python train.py --n_head=3 --head_dim=32 --bias="qkv" --optimizer="adam_atan2" --beta1=0.9 --lr_head=0.00975 --grad_clip=2.0 --decay_shape="linear"
Each number is 128 + 32 x the weight over its row's rms, rounded and kept within 0 to 255. Layers, rows and columns count from 0. Numbers have three digits each. The size before them is the row's rms in percent of the matrix's.

# o: layer 17 attention output (transposed), 96x96, rms 0.19, rows 19-31,50-63,82-95, columns 0-95
# v: layer 17 attention value, 32x96, rms 0.215, rows 19-31, columns 0-95
# gate: layer 17 MLP gate, 256x96, rms 0.125, rows 0-27, columns 0-95
# up: layer 17 MLP up, 256x96, rms 0.125, rows 0-27, columns 0-95
# down: layer 17 MLP down (transposed), 256x96, rms 0.119, rows 0-27, columns 0-95
o50 055:118125085116158093144136137120132190092142151131141078100160120165122098108137118171123157158103182141125094110113128119093127080111115107101198107101152111156164108048228099113134129077139121151134221115079118093181183111101117162073154159115081144127127186121113123156128156162143148150
o82 044:128183163156120084151165088098079168136132084112131142115138105113143123107172147134158136158139104101151115158145116159116182087157093090083139153008100109092131119122126070080162168076159141144123167175132102082164140079103160110135139122148119107185157113082133142159158110171101174077
v19 096:123132129161130103166108142071133174092175128157128089173130118112198095162115152127132112053145150204158098112108102149148138127118223131105159172123136166121095128116065119109122168042132068127118099123111162128131114111091122130163136107086137111103126173129175128140073099099202107117
o19 155:209167120164147126121123118126139107195113151166094043118114130154151098172121114166174078113183155102108085149184092134181148139118089121119136181116158080075151113099126119096132148102149168142082170149159119126144125104145159168108097200153173144181124164125147099136054127129116114109
o51 051:044100144132115142205113132148126086083094152103123186156146107074137154042086160134084159156076114139103127114123137099072107112178158146155098082101167182165092116185168127147096128137132116141187105128139130114146126139153120100130142065120101152098186102075115123154181137120136141143
o83 041:138106085131122131153097168140151132137107143129091133089155089108132160063071077088078113047118138203122126116104108088095099138106139186156139110092159119184109078152132132217098150170115124148157099077088122139148114139130070171152119128087128155084108135112078107126169140091153080106
v20 108:169174131128135105125129115085116128144124137182184147177122077115136106182126135099219142093118192113101092159107087117172048178139110110170101071131139131074141137054115113194181096136164152132132166147150111126090149146164124146100121158126166119145119151134107135164157085135191115119
o20 169:156205183110160139178144141165081096128156139149192149116165113134166116176147153142138162077130179133121149141180133144153075125103152116126069119128084067159183105162114130150149086155147129127140185152104069112079101111162153114128145123148162142156122059105188153166142119124153187097
o52 057:141107037150101149100144112059158145124112150112064133142112154165121121076173120111110091158132044116128118131082117121110139123163118153151195147148149173076081131119171145096103158059105090147112103121139150130174158136095064142163143137104118158141159185123072119069108159120091147157
o84 040:149130082125106188085091146134197126079179075086160068139103174083184131139134085119111111170155151111128160142085133135148076122117182157117152146158104174075120118082145148114130117156135111112113095069122164097088156120113084129115049134157111137106157203151086111133083164147134132135
v21 095:150072118128088130122079161166124067134100156089105120157147075126133104133151197124118133094140147143170174125143101138136127133125184149135068113147152099136172133127114186107153132109143116148081090143151151093122131204127144115096140187143031124034120165140141159175178076142109110129
o21 158:076114112086090121082082096138091046096107121113174173126098114149078093160135107118177086103112156174080142100109101116148134149164149144137129122091146165134122147063068091115124119144177069156098091138195153132089109129123148177145139138096125097177127101147145139170108115115119177047
o53 046:125065118163160113110137190171141189169109147149118107160144142109151180135132129179122171133211116111148137113129141138119087088076103059101101158167135101115161120143118131197102103140096174148153130127099114101178125138080093085105105117159128088115137175155107136056135093102144130217
o85 054:140102131156155119078096185172106190140098106118072144146159188159142161096111136178104147189144139144133157098174076090141159113072118155137091173169132163136159097114113118147107157134096118140141090159071083082162157162126131096098147121162117087093191129123163186086179105172153106138
v22 087:146195146146116105138169129143149133185141141159167161178154109114090100131188129198076105107086136103132134088094137118101098180110137096096136148139155062140134138151130114105139156141166125163118065126118182125173170162145112140140071127152102190202114184109053124172100131148107097107
o22 144:074148173100081120082151113091098103181143091134207075171103101133067134092170102108154141133162181147121157134117160159095143113105137042155152142108156119173095115152100095104152169143109124114136124167142101167128098153102089068170144090079171118121148084115101137109095096115081107088
o54 043:145076123094173101115088187152147183102092136105114200045074158162122112183116116087155108135123133140147210174112146101153119143118093136101049137166100183123144133111105175151135109129127130162107124128128114056098119106123153138094121130151122093106081151198146140106138096086150101160
o86 037:093079101085139110106141143127132190140127083100136123112111110124120127246085090133101102161090175149114162137107171158155144185126109086116034177155087157150110131136106117137120111128127124111139101149129133071126172064135168077089085106155081141131084132169157124133116100079116097154
v23 098:180071149147148088115026162113130158118097109152151097072115180157159143143102169076133113155067074128143138147103155142143110157137123151163151122124117084157125140170137166129125156135163139102131062095127135157220151109106146134135064137199145092133161129128167149151093100087129115082
o23 158:162166156093146062074108066140168185152117164089084139081092159151155117151175062099171144124086147091123175143085124171136179134153106153167191128118154173174192127183148123142128080101133085132129154149144149117164096153082117096181125104127147164155152131153132106140122152088125119129
o55 055:088112143153102209186158146121105101126104067124147157164132120122117121120072163203110127149139106126121061124134138123112089134104117126139105121159135032104076145136180113095098166129117106123150083097145097114082190139152125157063174113162118051084140144106090149143102144159111167101
o87 044:129137115138120187148137165110131080086109202104123137137113078152155107145120105159131124106139094099092129118100181129048100107103154126170189053167101088124109090159192117177104106108122136110136097137135166103137121148104092155097165108159104092099150154185048137143047135160101133123
v24 106:150146088102158111137129116117086105106119073094166100063152156142124168130108183134104102071085091089148132156201086094070149174170084121106071118126087143108123128131125070079099149155154110106125136112139130089158143182149117136085137169081152142053124205154094122130156118150160129153
o24 163:162155116095112146166125074123099164105125074137152140135200146155112111174169203136100074093085142146172149127158118109103151118167122146198091158148151121182105138095127104126104102089195127118101124161158124104177129148057153108093136114183082070092160161168120135109154133144135108071
o56 061:097068099152155111107155203117140090153144149109149100127090134126129125113103063110157147143154106126063129146106108115160107151091178107056184100172107181106150139133110165125161155150092139127136102097107162148108094101174132170157077121077168150188094052108095130102113097104148113192
o88 039:116126114119156115165087188145130153102143163098136140122124159143128129175091070054174105175096113166084126147126141139140167163075153083124146126116087157100172114112084163182155081196124104139112018108096165145110117060189132130159125161093149162159132141119117131152129114116111118171
v25 102:110175128192147139111062116156111168198089134163126142138129099123150134113046145121149135154141190150107156131115150091076155173157073129097140138126094089163069127071152105117107110154110089147081051125138101131142135093040147130161115109166131145140081117190156142123142133142121080142
o25 158:124138141139092094114151098156124106128094105096123108109149147123188163130115161099157204127149172077121183119141053142095093128155126193124160180145100163171093095147206100107158166106081116186112144096191116098141130148158080099113125131075099159181107108115079121094133124150117079111
o57 063:146114146099140135152132158123151141124136152122163145157070142117091105129140105148121063126102108167120084173116203112150190129081118063132104062122156117112192140112080169160081074140199143079136108156092154138135104112106183113154144134188181096067135163142164124174084128127129155139
o89 046:170115146155135073121145096085125150169118137124092114110096086072111132080104173178113080034134105174149069097121168108135151087159063095138101060083151064127143152106153162168152154146126140120115148127141125162146110115118144138176121128113166108132080115109109140146166078044146149118
v26 092:179085148128099149111121112151134137118127086079139139068105143165178061115136138151158119095172121064090128110107122159149095101149080171148080136129067146178168093116132150176078155129135116102091148143169163131170138141111136166133158094149157161072084055125157060136139086115105177164
o26 145:115160134181186208096129096152143178127105119134103149157161167121120143176055117137118183121097123162147126087109173084100156151185104193127095119169100151128147120123106184201048137156170112154087141192167141180134124153139133139161113132148108161180132131155116125123109121119134156156
o58 051:173141084141080093199134161113093085116141125144175104117137097143160136097186128136115085157173090107124086127189093135141112153114166096134142118081199077127106160152132071046217123103085161095179121088075153120119126104157126135133172127095113100106118125093153113140142144107086133121
o90 038:132160086076064077157134119083166096135166167083154101110177054226144123074189184120118095117135103122122151100126137147155083153198101091144148099107123125133105149134196122116185148129110128116156142093151126108108098163130141169140160114124113134124047109112104096149131091119129121144
v27 095:156130122136147159094147093128081106133109169142119129115121135057105074101083098096125102134131143154107091118162114109106130189167126063133151097111119141118134129161120092132120185135111091089108123177102160094144158148136143136151184135114067141131100063033164132045061066153098157138
o27 154:100096140098110182115113130157059131167084187114122081101144118143135119105084144144141103158108088129079187136096099062137078097176143080121103103120070132102156149157176130122084143148084136123109144162100136161105118187092119133147145181152078085124079132087156126124102094149104051177
o59 055:105161094151112105132126180120193139056146062141126184133109113139122153170224093104141156123158157131161113118163127188109145118087132135114183165183107184139105140118076109152129107090129087124131123136133126067118142087161196123095100072104148137129178145143094173115159151111138176098
o91 051:075118107124105143157127168134073216127068164056099173121158148165074108155100078142154136137149135093101137160113137124109144140085138090116118170155185144086085119091064150137113120149144116153153081163094122118162204088138126128137168169099091169156109163141177176122153133149099104136
v28 104:121148112130080140130115191116103151099117108176088105145107166081145084090157095079119074065079125150093148117106107106079169118104118130128112148132147173071077154120139146115131068170115159145110097132192093138108113083105139102155110153170133189156182106098049083160135114145126127189
o28 165:127118103142119123107118161109062157137156086222138123070103168127165176130172116143143153055098100147123111112103131106099200137102126146064114190115121104121152127186142154125138171113124164130163071129079085110103101145095047147130134153088101106120137128154069091136124120161106151077
o60 061:119131159121146086133160094107190112133128175035169154139141093161083091126131142098121106204158113097139181162132129168155047142163148098179122074108126180139133134100091131154141130115120098116082188109160129133134132114148182102129128105167153134153131086132181166098133118108120082207
o92 045:111147140080131152172077131192165089065079189079112158127120066119111116093071142120113137118179133103136143103141142142124047130129142123128155040144172095100083164064123162139068122144097139165130148088160165138095099138168160109100091115103133159119152112126130116124101115079173154143
v29 104:113132144168104179088131145098124126137196127108173099136134204088133105111114158195151145136166148121093134142050113013148124128153143130125105167115150129109196087159090131125098160116134167113120097077123108112126196100162173117130199134148116144118094122179118112128076110146113094133
o29 152:145122153178112143128154109112092175173121074138143107129153219121213132099169186157163119150128116167123143093102111154160133144180138109132163105101130183123107084109142165098078170150128142120133128126182133146083174169149178106151129128122177119099105132093121172123098059074156196130
o61 052:122135123118184139101096127186101082128111170155108157109128057172091120162105090098106140135136122102124136147149137100106121119064148115162125192155153102148139127186102078190150057136160110151121157144074102121181082112129042114094149084114070101154146073143126120120156137184110087122
o93 047:090179149148139126154084161155120155157148140076085128113142071128100123181096111100128148111122084135111073133136136094092145126085093139139140150063165071139145171106079116172122112145097092179119121042083161149160102088144094191151144177091088135142123183133133161194123147116158114174
v30 104:123106058182183122103123144160067170092183134136156146165095152169084120102131123144143171114181137138105098152164071136125119140142086137109072160144082143144037154170142148160156130163171167145135057131148196167094149107169125140119127083103082117143143158113140109079141130137142089136
o30 160:123141110137186133101156111107076111128184141151143198129104149185107142121127165122155082158150134124159133146164070119070094141089099088121165116160058164124121122204192169128123092093114154148118134145173142175140118123161194106137156120121147080095166155178069089163105149175122114147
o62 058:161120150130090171195109155122186136145064155135116075127166103076147107117159124107094151072105096150102131140127177115188165094184148156113060140110186139139150139048052093146142177141138107121115134106082101101119144135099081140129080141125114151143114089084167137124163085093109128107
o94 053:132121140139136103168137162096108176135152173113174069132151185185146139048141122089109133143138177124060205150143090117164127143139159127122084163093147185165164124062110112069133184142153138144127141131081114119183146163138097124088153148133126151105118140090124161121208115177139108129
v31 102:200102162137123078084078135159096108138086177141139182093134129127108104099140133139157155128112145064171142166109170194102089100183123068136151113143126150154169084187067137140096107163075143133160132066111129140121103122136130163140157136093193135169132158068108149111099136135191124137
o31 165:143162155104117097185130137117103101116173170119116064126104124097162090145081113084168093170111172152211136136081214067112150109131166135141102107161080157148127116155102139132111188077092079138111176134073108117106087119127142135146136118147158105122186172128140130115169145083086137177
o63 055:131099107135152144104204106103149132168095096137152175139112161082123165102151156158071115101144091133088091140178078171123124116111077172163143165109179074116136116150170152131130079196159154126134117098203158109145145163122115151106142118119162147080062131136083090161092129170143096064
o95 048:165069132132128128150184116103071137186096131094147149143075190092145155177102110140231100083161116121137072204117125147089130140135109141135164160126178122140129148166093142167108128139126123131072176148164137143178163103096052133112136136119140167143096167102091137101101119134097104099
gate0 106:163164084105097130091154168157149127139087195132125118198149131107116119079131150103154170111118093142139125241104081122153099106151140092101121148123138112107126153133180119138184094181117105192097170097172108113129148105086135114133140116151120129148210163129114122146099106077161174190
up0 100:126114061106212142082130062082164158120120119124117124089131071140150088144092182135133131143096154076115156154135156122121120210117084158145079190109168145148141130163125167126130163136143059131175080120129053157144198119112130117156150152117140071094106098146125140158114150148138130152
down0 103:064123099118162131105164147135126062065124190070142104113101151152105131126060093139156144133153118084151079121067142188148173156112154091115087145033174120074095128054158126141152126120146143121124129175132108096153095161161164146114125086162113154097091147121087143145133145107139151143
gate1 103:159079104072174172099105129108098132148116109083105142142133142055121117141161125160134124114081145148116133123058077129157149174063178197148150099109090077135196117140132138085120086128104179139135105129122053138135110123137147107142161148138118137145151150107087066112209160078167134134
up1 099:078146153138129100161132122109111167177133131143070084167156134090088126180109082127089103111141148119116128120140118163159167102140062119119109138158089149093203113111174112163149159142175053154109084116131140094064142140125141119149214078112098117131067089082110146100080089159155119110
down1 099:115162112152157094189148111141107134138118196124100117116053168120119143139077045130189142176090081192109114145123175153165077124181133065133156137105082136096155126151152123157110149165100108129132118134163109075114109095101111157163169119132137159131110093164168124140074144185130085087
gate2 107:139128143144108172161111142156145120148104152124129058197121151094095187055171080169154112102060133143102147104097113141166177144085158107050183110130115081227120108141146149109136128168100140152088110128133077134132112129112144136131170144182115105113139153145113086133168165083158112141
up2 103:094223076120170086032104157136181086120125129169122147125127091191170110116104135129136135152127117088125136136148122094131122146106106124162099144086170107102080147111096130057166141152131175205084138166125122159172136152108106097143146116104106094116133159082154119152152136116103133210
down2 103:145113144155081192109088089139117131129155104116125109114086079165087202046158109126120123107154161078075116122141091193179083117143090139149142097129129145113133059121127167188117117117112122116106129185109125120114141134156136076099155127175059115093146140115161058152089123084179132129
gate3 088:055137095122118138072067103118123095193121122154033112139140097109117114169134113093105096096083121099095144078089115103133094100129153156118157097139131105130134103166105148168125123144082164104083153118089112104152137051138153140154136059094168069178118145135129054124087094147126094133
up3 095:090192101171194112063102099065116092145147127144102110132168155084105115133118101093133149167161126145092136130106089121140075157128119116170117178205085120104093135114149124136061124115118130154147112134101106136169081181146127133142195170144153100140096088102171072163126119184093184112
down3 096:145117129090162157164139152132100149123178159170182151083138094153111129062136080151137168123121185128174115142167103151152172132126137109148131164225108168128132149122172153089152165095113116143188109170203120138074152128093131089141097164140104146086081089120166158152104170064111137111
gate4 098:157159090155125161127089086162156153141090143168044121169088101159112179070115127112165105166119081154098129102180141154182092110151132134088199127096122148106125077165105104195117077133064133126099152112074143107175139089117163089166140129138070062143159126141132109126139130109109127127
up4 098:130118121106091134166180122119093188090101140171141183146151102176087153104137155121122084105142134138117104057131116207101145073151098164123110105140095157119082114123121157154064177120131119147128175144133102124133147115139089096132106121100112062125177094123161253129154120144095169127
down4 099:138085139095160121123202156105159151109124142116110179101187147147119085093125126149089104170152183152137110153105143152085124186128183150172070201180103102158127158087108103130165177119103128096163046142107151167115128091103124121128118109123118195064132146185117115166147125092158129132
gate5 102:191125141112119098135081134109122127123086178129102075159103168076106157198116125128121217233111103096152104103131140129176117133136126046163149122082115118100146124171145097119153118091123125146159070110115140152099103113103136138084145141136076056136096109141126122102160112137197129139
up5 103:178122162137076130073105151125130118090064080121139136137102115149136119123107107147187141106140067154129136157132081147165155152102101162099089065092148110132170144099145140056135064144108129117130100132070195181153139130154145120158145117134090196127185082147090163128154106178111188163
down5 100:147199189160085163162122140120108136181115147115139050130137138155129111170127138160140201184110120121158141150120118163123143060101109096166125150073099119120140166076154153080126173105171143125119080091120126102158100112135143166090095108184165080147130107134141138126127206111184100182
gate6 109:159149146136115135146124112149120157119096206128152093132109129078108196093140129163163141161103107134170128090140112140146067180091097165081138095128104136136130130088111191075179132187093163145094143144140095097155109138055122105131090096145052126138174169149163098212144137148108101107
up6 101:145144214089170113099120126204081115141153101155110182108189124136158110092148115123094073111148149104119126134151137126169090142106101138108183080151091112094155112131146084166094121071147064061149119190114158114154174143155106138172138114047116131135160098110115123164101078131113113138
down6 102:119106144101096083175093034117141125147129211184154054165139101123183155140131121140169124173138105165110149143110182162108047160112078135105160107100123132108152101167094125137129115102117133087111081162178068123117123119102106120104080117130156132091114174122177145130181085141135113139
gate7 094:127116106120179130093140136112138148130127123119097148172092118113088144086149131107145055102060132119106095125088128170112126143156152180148163131087122064189170129115127079163224188114172167171108084150111153105200127109138101153161160086137140120085149116066117130111129152092180156144
up7 101:098090117094135107115122110131143169187134103185078163141125113136109097121162145122103089136142110174173120075156119159149138106128092143184066124137115179138114170177055111186152175145120076178156112123129117106189155090147100159154161089079147073169073163075123104132073133131111116113
down7 101:150103146160102143102107163143171164136057063179088090135122140105110109162075118089088147088122160183154091152092139056128114072111111116096142145188124088095085106094142174091156122084071096105093108118084150158126141164139105131117153124114109129076127127075154157111118140077088106182
gate8 109:194101090117091187102130109149140169087144144090137108160077131120120114145156152074149153159102138142142134204145097129149111164139113114135084113078209107143144093170090063121144133163124130119147134156124171093149081141100091127157101117146084092113115165156073161124098058041111119101
up8 107:110077107139087146091138100145100146143122140104089162188124128076077063130139113106135176162076164091073149132140170134092149135121089130066163215137084116113110074142145110156150138144098117168122125126132103170147139066176094203088122106147177119091109117099179174155135101130134157130
down8 108:054176112149125181104140133139113149145103170187103122122097110080098132127123081143147150157075144133087132105096135115151094100185123103188090141084144097148104100131129103091132150108132187102078147075086135114130135137186103098141186111166118094146103166068153114042167124132061140147
gate9 100:108111117076143158134091102138129132144199161107094117138108118123086162146113143170192094109177159140192130143151119103135108122178126171092140143114132128189174040120141156127144106183128185178088127134087179079092097123106172098159131159145082138134116116140126050125088148132109189158
up9 104:162167120189140110081119148131097072092107110143119074161158137106066170179131133104095129134177124090106075117130199103112128141097126147152139113128188133155134144199128045162071158122098163156171092093159132122115154175135093080089099132178111129137091138080102164132141121095166112150
down9 098:156154069155131118141151042110176071082102148149152132106115127112152142110170088152124157108093141077126116144132138143188132061024108116041095145113142172087095176107158154112165093088154123180097117156100126117126157162115133132128162111112123124118171095097143115150189093126127119128
gate10 095:074143165079197104169124147145128081090202195106091129147108202158177130126157158141118136094114119125112097115136163149175159114139138121108155124079122147098132087148127111120046116111105126206125098090166137089117171130129187138102121158096058187163133144151108110147158120113136144099
up10 093:168100145088126143121102138137164160165130126167082189182123111127137121078143137147086101111107097129156129106109103092156100052108114184136194115126091124140125112138161116128170155106156060111129169158202095180079085146118056104190115175086113138132144098166142153106135063117144119097
down10 094:112119107136076160178070185108112093062155089132177178149119118151159133109146173224136101129124141084123104135162139121150142145096149159063139205087097130134152108091123132172136071061160130098162108110101099103128146133112120137157110110189145166085132111116104088146107165078115135102
gate11 107:112109072191107127145127137145146164121150140131108118157075149089069105086107068161136137078095100113132153163138116124122100090096151053136088104098102101134216113092113163091098126104090087160129133149129173165174042172083189124156110105149073145134111116132151148119114112143134161171
up11 101:141155116108125142185159106128122163152086112146139182105100121139130124117149197143115153120085137176098173085095120173096070174105125149080134149150209126161108114088135194100133175123192179124160137121141139114087179084099117144128110095050081178115184113118143178114130173118133131130
down11 102:074091118112149108126125025148139138104181060097063111192160143121096121140165127110186189104155131088127161118132144107166126154112146182104108132102166114098149130113110106155168075075105087093138118144078104188121135115119111123111148137106122120134130099128074158193134060124086124103
gate12 113:109081163122163153097110127160142068122138155126160152144096178085168071080150132179115121118156129177093113096132085119141131130151173128111079141088164066155101146190140165169198158128107139144070077134110167094165102135113120079120196070172124116139117151173177138163136128118137115090
up12 096:154169136162128072120142107108133160134109121106137115145129161116145177228079150125068157107058160102149161130115114138094135145093106140100136117055151149124095120115104144117102155094142123139153140023115169105094081131141188145104099153174153067105116097150124073194154113120125103154
down12 097:134086145143164166110106170122090125127161112145176200154094077078163056104144119143166139138126167139114146141076084101163138152173115124113131135099142129132138156142073049131102125099112119125062107154138108152167143118032171131106203169191143149174132127124127094142125152096120148100
gate13 098:086127143137171116119109139214142149131143157147122139138121163179147179089201080054207102101128114129143126145135138143167131175096095159164108131125116111124121140116161156093150086105105172156153149122194068134132144113093127120103149133197110135140096157190120103111180133137149145215
up13 092:168089098098126098169077123137181067106106082079174146091152167205139136147098168117144123147179150111110093112106138122155127096159069138117108063120168067072127166116143143130102148168104108101118121107091059170160155196156167136136136111120140199127155118142096097113131136120149140170
down13 094:144125126166128085195197127138109099206107176135169103143155064120137193157124156113103196088128103200143127137127136090100140137095108150169181143160118167120113123097123116139179126143103157108080077144072173128136137073070134173169158160123148127106164110135125154132122094115173134164
gate14 092:092186143150088113145180182124091127113153075111113145116118177121113098093154039171058115098072096100125146129165086121162133083182142139140134173157093157136138086128116088119083107161172174116157146109107174133066160125123171171127125104139137110135115141111149084144163093114076176169
up14 089:126104135125133128116144201118066174161185137062134140120100173085126130106194080133128141118120176143131133132154167160170085116164144175168127113112139147102152100123101160115090100182128118158151097079154213131108121071094176081109144136131061100097094086114128109180145159085129167129
down14 086:125149125132130128144072099139153141077093157169068079141174124117141131075114215123110113149155099121126143152119095135121119120138102074098137145166132118141191146168151160171153119154130116087085143164143072141095095144134056197165078107145157114102107141142152093108090105233103108149
gate15 093:144162054154189130142124165171130132147102081147112142151109098094111104115199105141159184148075115097132140156178068155128118197126080209130112161146116086150150160185130141104146082139076071122136109141179161155095113132107098105133097107129172101138178122148157162177120102097134143141
up15 095:130114085137133192154132093080146145144120100064128146116094093120131078135136158111115103095075116157143218119172098112196126158075158131088119132154174230133122096154106126110171125118117087143100132106114085145131108181108105063123163183057133130140143127127131135074128146109144110166
down15 096:128119109183174113107161168137145120125188157166133094153110147169128121141158106116095162109121095095176097144093127170142146148108113082172135112089104135112095126234172033131130141125143094135096108148093176179077126100082149154055145133150120128086141120108163072117169129086120130165
gate16 104:147140137133106111077096111128162149149148141138099106179063173126149158116125130151149146163114129123114098154209087133187130135062182167119092102112140069168096135119119157129101140174086136083120143213117127089189149123163151113207169081090107123162145136122125141152195150096112090122
up16 110:157086121183086085177197131128114180139107187150087161129120182094094119108159114081124182092100143106086071135170164152108129134158119108128107099123119151140114115099122099176187104145131094084107223158127161184162129155154121204129120183109136105123134143149115172111149121112136159100
down16 109:119107160127112128173162046136110128107105188117120198175081145129081132101156147151112112126142158199168158165174164077094081148107150130173128112160120113205137144154094093145133099149111125119161178147077167157105193130195137118155168182141153118150143135146095159135169117153104135104
gate17 096:116134173091121101192092114133103129114109187142163120095136082119135169116105139170140086100141152125095184064128120213119122182145081094117069137125122123175121125135112187084175177132086154140135085114143119193142035146068138115142160134142098166121171141130074136155112121118128127137
up17 093:149181078113210104129119179155073115146125113103138124153148195175171093139117174069170105142119143089086149121132148114066116154120166154127079136124187166051098139082163105142080105087143110126109122100136126133111145150119129125152133105045127145152142100082155134123186159126088173126
down17 095:047085110146146142177213122159119098143112126149110105161168096094104108151100117169165148106154120139129125157054105158145114133169083044167205142102100079134167081141066142138139112140100163125122142131106111196169125135132166180124071139132114109121136131120123184134096139089129135102
gate18 100:148159067106097131138145094154133167174067152124116092171134140124086119137103164118097145203143160142104150158124106162150141169133106130127066167100146094141115119145117142168181099135179195139105099084130138084155095105091187099185158103117095140094128191111129094133150057108202124161
up18 105:124109173171143165188125111161163128063188154171126103101136137143155168098157099118072104086123116153071152093117148128141125184137180130173105116161072142130133163156121171184121131111120133182141147148203133139194188157080104103136120117153104130126151059118141132100128087143147131194
down18 101:175145093124124133148171140137115199108101127096187065124164185126118174145141127118085081172112169131157181145164098084137103181160089180111116116186125164153170140111121104094175122131143145162135141112171144059196169134136095146150128172164100115128133107163090143117127117140066169175
gate19 095:116137141170136107154125161121165149115157180112121197123112113180193129133140120175193126120121099137087129116161097086143137118128168120128161087132171135164065102104144146101127215098108120151082144145078093174158116159085134102102192109103072108172131109200084128131119141170174173129
up19 096:140122166134154145107099065121149075180152103102096130148126114100164117171086077135110172103144113159127142140172202168140186044155101080120156141091093147120132156095111122174112136132152162185132134135077050144132126170180166122151110094160117085139117060123140092131159123127125111072
down19 097:096071157064081144141153164088157094115113104103126177145109113160175130055111165088144147127090163110114103185100112160096079098106141138166155114202178100180149158099119142109136087091086116155146031154135133077130092132122166134131187167112113117117162104093118097126132110137147116146
gate20 109:138147137129134093154181100178139106096108121102172096106113150079138081138131103161178168136087051095132062186186083141158118134162169136097124098097123158137114138180094131148098107193166108117124209176093137154133157117066171130125161128119131123156158131184089116119128103090160092105
up20 102:126116094179100154164088134189128141158098142117125093184159112139128161132083131127130118120143123134128175109208125124150162094128123147103099134136154122129119125144085075111133109133129118090047117165111136169055107166128088167117160159110059092244164101185089155144097096139139156123
down20 102:116140176185110147123148115093157175147141081162117115145123161112118119097168123092134219130150122122089079141151145187096111109158155111069110119071140094182160140172132064181133126125085107101162092148139122094117165117131105107123145101145174139090108164076161100060159082095161147069
gate21 104:173108133143131122145059157103201142138159169149116102109135118090097123094173132191090120113114122054134086216139155119130095166120111126074201095103117137186110082128129143159147131153111089170162112213174134126107061075132123091153139125139100153118116108146095164128121143120143106130
up21 109:113100044186139106122140138166129142157150132096161174169117105098134068026110124140079130076131164079169145101096121136112107129121158164142113154129147141180111124067119180153168128134120149165149155115120170113139085056138121059166156077162132156134117120146144093093117136141130139194
down21 108:150176125175099106075129124157125164161124193091106142128131123145136098174079100113091106203133152075121056065111146051148158118110144150111073119190102148134142094126158137153187110129159111085148190084126114126123155144125101130180136145135174112108139148156089160178158150095108090152
gate22 102:150123092071141149119182081123121122151133136112088137145116098143097126143143104130078127113110141139089072138145127119190147143099170213120080127115163179150121094195095154113152172076142084118120160199149100112153137190100196108107153148113121158090100125156089091147107062063151139133
up22 108:127100099106083140187120131104124142126152101144100134140134097143126081086144119164082177099083149118120114095191125159150166100124191152141152100110101125120226144133111140111131112111142120107128139181181094063063159144088104126162216099131143075121107158133095137096167069159157125179
down22 107:116181137088182079117096148120103130092115140081104110143157102192093127093103126099150122125155105096124116128200106143125114116100135121157055104214052109102154123155152149106100146121135163131105189120164125101137139131088161108120093054080200131154138160160182110086097117104117152160
gate23 101:143115128140128126113049165125145093144059143138110096161077148103113137136109149059140162153114060115116118128143091098185118102140112116164205134131150086141144123137147079129119152139200131134150219153119170076118128114106129134168155101144111093100170077188090123102125148064168113096
up23 104:082031092145070172173128142150119133145172128126149153079103147107089142144115152142188116080090137110127102127136144156158100144115144078172134122132198098166183097143155104134103133122070095114099079179188097113134084112121105157156166139162088123085103116090111140155202145136162104138
down23 103:089179141105048130155129121157110125125090107168099137130169151149143151087122086151155159139146166148170139113110130182186144156132112065101170137112166136108147146127093149168135110140113158131106124103157109113141133188056113155135130180136147113092118148100131000114092138182149157106
gate24 095:173114178127092182135167159133118086077071092146125148126129184172191120103107094128058183113148139114123069098131119096100176142090122155121103129107158136123154116094096053070134112122101178169167144085127149130155071139154161166101169087165143110150151137169115084153141126136185137137
up24 094:109081098118140060092086130142086108107127121102108065132113088125089140164086147144126109179068145159158115136093119123166132159104104126094102093096101091141096077162119125126133127129203157094181146122217122137145164107157140139160130098131131094156125149157168088071184140111198097187
down24 094:145113166136128117126223131118129144154178170100110167114120127148166156132110123137116207096171128131108057186075168078066123154134196198178141178093112116103101083157111082128120111135146175168083171096125122163132098168130151144148119153133106130125167104081128085122155134145136128112
gate25 094:155136123130173116137120166123130092100083121136143130176115155106115091029178159101115121173136137110086056163068102118101070118167117123146130101127108110139201104128152144104198074161128102161150094084117156077100151126163088131108089149146063121177124126152113150101166108103102087171
up25 087:161111126101160146143072190148087152088164058135124129105173130136120124160112105148128100130125118104185095162099119167148163088178149088178164153117128103134162140167142083104152116185103114134116173154101087138115202127083082153087136153090055150197129173123111159132069143137154118089
down25 089:123143185180098141100149104126128118106067172095111155191114131103121138191142149126170138080153151149175179124205083049116199141080165169108111092087142139174135144135105111139097121090148153138150165129121195151111144114091083116139143141093132101135110185137121088141131079156091162143
gate26 102:150059149112144173102100135107096136151150185060119154173112116133118141132164122125179160141085059064111102118100110131136103120081154128063105152119167143102173100156062129147143119120128131098136100159128139153102165116113217140227105118139116103137124113119073110186093154106123092119
up26 104:114158128144114092130136144070127098069123122089161148085139152127135134133137121094063100150137115160162133170171166171144150221116093135124134126134206077169119140102182124175112136133211138167142152126065137083084102126070143089165171114090148122093114083145089137098110166157133127099
down26 101:156146185167067089126111115158119132103154115106101099109141089148133097139088196126162112149125102220135098138163175114074099141122157125096136121106192084138091144115075101201173202102205150136151132127103149123080123116108112099120128145123138158147137150077097084148125112174114174148
gate27 096:149165135114198125122129110164128039166140150074139131108114160117165119101104137167155167125136107080139103144115140116078088166154192129083114114128142117147170114076097157113134079175117124158143077110146113145185154136082108127055128140175083150066152139132139060116185145137069164120
up27 091:089114133128122042106077178139095158121160160104184098137117217141095170133099152104146143138176138127083101180103165147124150155152114171085094167133121122108130084130140093100070123148199135134152134153170166193122120170107146100172129096169123174093147125090120145128114104094135130060
down27 092:075160097100102073106128115105175181169118203091087169166172125123174132107137145140085109143167139104123110100110126133110080103133136103115122143147142105171154128101126086129143189170107076137119097144119122162141144124161066157159137176119117126187096188131153177194159074162180092167